Weights of a small transformer language model.
Architecture: RMSNorm before each block, rotary positions, no biases in attention or MLP, untied embeddings, capped logits.
Training: 93M tokens, 5706 steps.
Each number is 500 + 25 x the weight over its row's rms, rounded and kept within 0 to 999. Layers, rows and columns count from 0. Numbers have three digits each. The size before them is the row's rms in percent of the matrix's.

# layer 2 MLP down (transposed), 256x128, rms 0.3, rows 76-86, columns 0-127
091:477482488511565516537474511526505488513526494488487520516486470534475514514519508505519475475490486484524462472541487497548477453496509504540514469484505522494506488459508509512485511462520459475470485500516504545516487468516488483511468481539497523443482505525513563521498494523442477546488455467514521471550513503521498497515481495548481470474504527497504491498469476459476473465509
110:498463549521495484507494529500494507491480494483522508504484534512502489455541464533513504515455513527533533509484488523518511462510490496518538486541489444501501457496507479482518488470543493549503485470481490489522512501518474510521504479475486452429484480496496511551484497518460505501484523472507483504490506472473505487492499475424480533547498496485523490488438516547545489487502
098:510518508468492505510504505502496537540517527485479471471523487474527486475518504520528489496514544505488575561537482485441479542510506455547500484478500490491470460485552482516540489499491480505446479484511478491510494511490472479516507517464509468527480512461538519507499505491511506517500534518532500526513506489461488489496490563461508527501480539545484504486476543504489464478490
097:523470464463510472528501535528486483511508500472489527526505498514454480485509538466456520515498495444455466483497503509454471454485489526495483498508471488471508526492499494481510491529498523515530533473512469479472502460530473490493506482509489538506491504522517536517471530498552491513463482538486512514502530491549456531486463519466479505478580439506498510487476506499502503494512
098:510490498504508496504477490474484499529508491492502462463535480455527523480492570481523460505519477539478479492523527481510556476520483499495483444475560486457488509488543473520516487490493517471526514524506520513512466512529512486557487494507559462521530475521499505501492493519520482471454496562458499523491491478468494506471503495512496485481476511509506464509483519472552516505534
114:526474434483514531528495526515466520514554535498517500538492488512509505523512500514502527494516508505520538526473548431500489532479493516459457473518483509491497544500489529504495529494474476499462540490489478490493496407503537524502507503492509527499524514492498502542541492520535485491491480494477483496500475475509547539489517520466507481533496471471472475523533525506533515512507
103:484443497478525448506452505463491446497486508496460487540534492497530518506498498540501490521537486502488487461526463512495525517499527521522488519517534519508517486502497536487514518510492519468519515488552541492453486445486522473498518501456477461487508441487493526496497483439485506507495506518476491496461566520510480508509545487550511509494481503487490526529500486494519507532529
102:453471485488480482525441510496498508469494491484530499502483496449524468495510467537496515472476509525479510540498462499451490485491488481488485540505498527465495549452501506515520486558479480528459537469526481487491472516511503501505451453489511480513497504489513527499520504513466496497534488457466495513480483504480518518522504498538516505559518495504493527526462499557446494509548
088:505517476488532488553494538555505492481500492551543515527508466453473479501527520522484505502546483488494524496465501505522477491510471527508498491489501484457510485452506476484516528512484464504485547523526531568492509498484511499486528483518499477481475479502512533559544468501492503525457533498496498459458516478486481474480502466486496480513495472516496481463545478487457507484453
097:475478503518505539539504510503512453529479480513556540513500475445496485547474483496442545486552505507486548508510514513454498508452525518519509463472508507511503488475496511483528467507486445511510501516517508437501514520499564486522513513512535452497503511516492541531507513473448462486511483512486502499504509500453513495491498481491508496487496496475504530492522482541494537480527
089:535514542509526443480583484498500457489448496505503510530485532479527442493478521485465515526485489507480491476556496487524496493509480530530496528485502505518499499517499479508492464438490545461492460539499508519506465521529478510497458487478503477484513505531462481492498505454504507524470491523523500488508561469505497501467516491513476488488473503481478508477534480486544524496493
# layer 2 MLP up, 256x128, rms 0.307, rows 77-87, columns 0-127
103:490511523494534485500512533468524529508471508498492484488551493524507523480493503493473476561485509513464476502495465486469470512500470496499468508506524504484485492481455490507519518514507478507522513510497459497485529475533531551545496515539494530515554460520529502483491502517466497460505443533494495528463509507480507478487485497494507483540479518531507537487480497450511596489459
116:524512483496494518519502495487488474531515537490572528558503502479474493470505470505492502524524490492499544478483509487496511537534515453530467512465514504469521492561491523532507516513495514458493490498493488509518514554508490494512509505473502491501525519483466506499515469482510492522458512519582472488481511511477513480543481495564492490529509482554449502487490513542473512538474
106:482486523455548488510505530551473471501473512498476485476507491472451490506500456566524521489487502506497507498491499506520495500495526482491490514463538516495493459498481518556503489491528481499567487486479512538483459517470480512498514498473494492511509538483536497463511529525455541502513511540511529495521542481540472499531516547539466528500522469545488506505536472503488479532487
099:481514490515487536503511468493493513516509521562459504453514498506459493524513469498503512450533522485518504538471450488504506484508534471538506489516498472496520483474506475493483476479507485506515494488470491518467437489487502505492534502455516447538479492494499533539486493459502504540526449518501549490527502519450478499499513554513471475467468519474482504525457486537508527503490
103:537485512479481505481525472554488527473525520535483476482496484560502544487492466480457475488507544485478511513458497514523538460506521482494469464522503485489509504459494484500468536539522486461474520514498477520494460463488540494522481524542528501531521494536511500505539477475508486489490500482543506502534461500491462480494510506437498483542480529463491505504533497455487474493489
104:477491519496505507453535534492508485478451513484499493502567503533514532535518482520487531436523529512477519483502517513493509452502497516515485526464504530493479496505490495529451512486528522523476460489508546533510441451503479516534496507490498567490515526530520484487446471483502480512500474531491473532505517514461489537459505518535467518494483481518510515495512519502467518470516
098:543543504455554511531456455473461481500479492496507518468517524506467479484475472497523482500500500440503510501472536517498530446517522484479486508536518500485471478488472522496441493476512483508553478470464495502510509536486548487508516513534516471486548526478493488549498527470527477494498516492502473533490507462511498508458486519507468502506505488458501533521511548512519472484495
100:537507464459473505463494518485502499479498518458479475482504480500492518508516509503494513467489512477484499496510510469475512495482480517515493516497496462452511465485476531537519511491507546516455526486533453535483477520524504518475538468496528483480528480470492458485505501563524460497552523505486536519427500515542514526499502519488579510491516538496506484523520462484476517521500
096:487505488495475517529515486531455479511496442493527481538478456500531518521501499490466488518527506526499521496485526519479497518517577523507514493506486500496508455460521513557497505486549502518472546502496515563514513496491436524505507514530510531556500504532482493477503533488474490478492549549531533468479494486463495471517528505466494489495525472523498504529514513521473481501518
094:504528504448547521502480510468489499474506498459472535477476456513500510558525469505537471524520513501494494509454488537523507518561488550469525507483509480491508517483534497457531502532461505485504508521473494526510488507479545503509538493542496544504511478458537519481470492505476444493510524519533538526477471480513502490489491487545505496549492522502501532536503493520488478482475
097:502480464466530491511495501474514515550461516477542509505474503484516515521461509443453491506466507535516504508473511477517491482516470493477541510498588462478476531527436526538497514514468515504509499501466499535520478512496466501490504536518549526480514536494469517524505529469488503516482488519487473509518456468501480516512468475515501531482533468506538476482490473483512490500471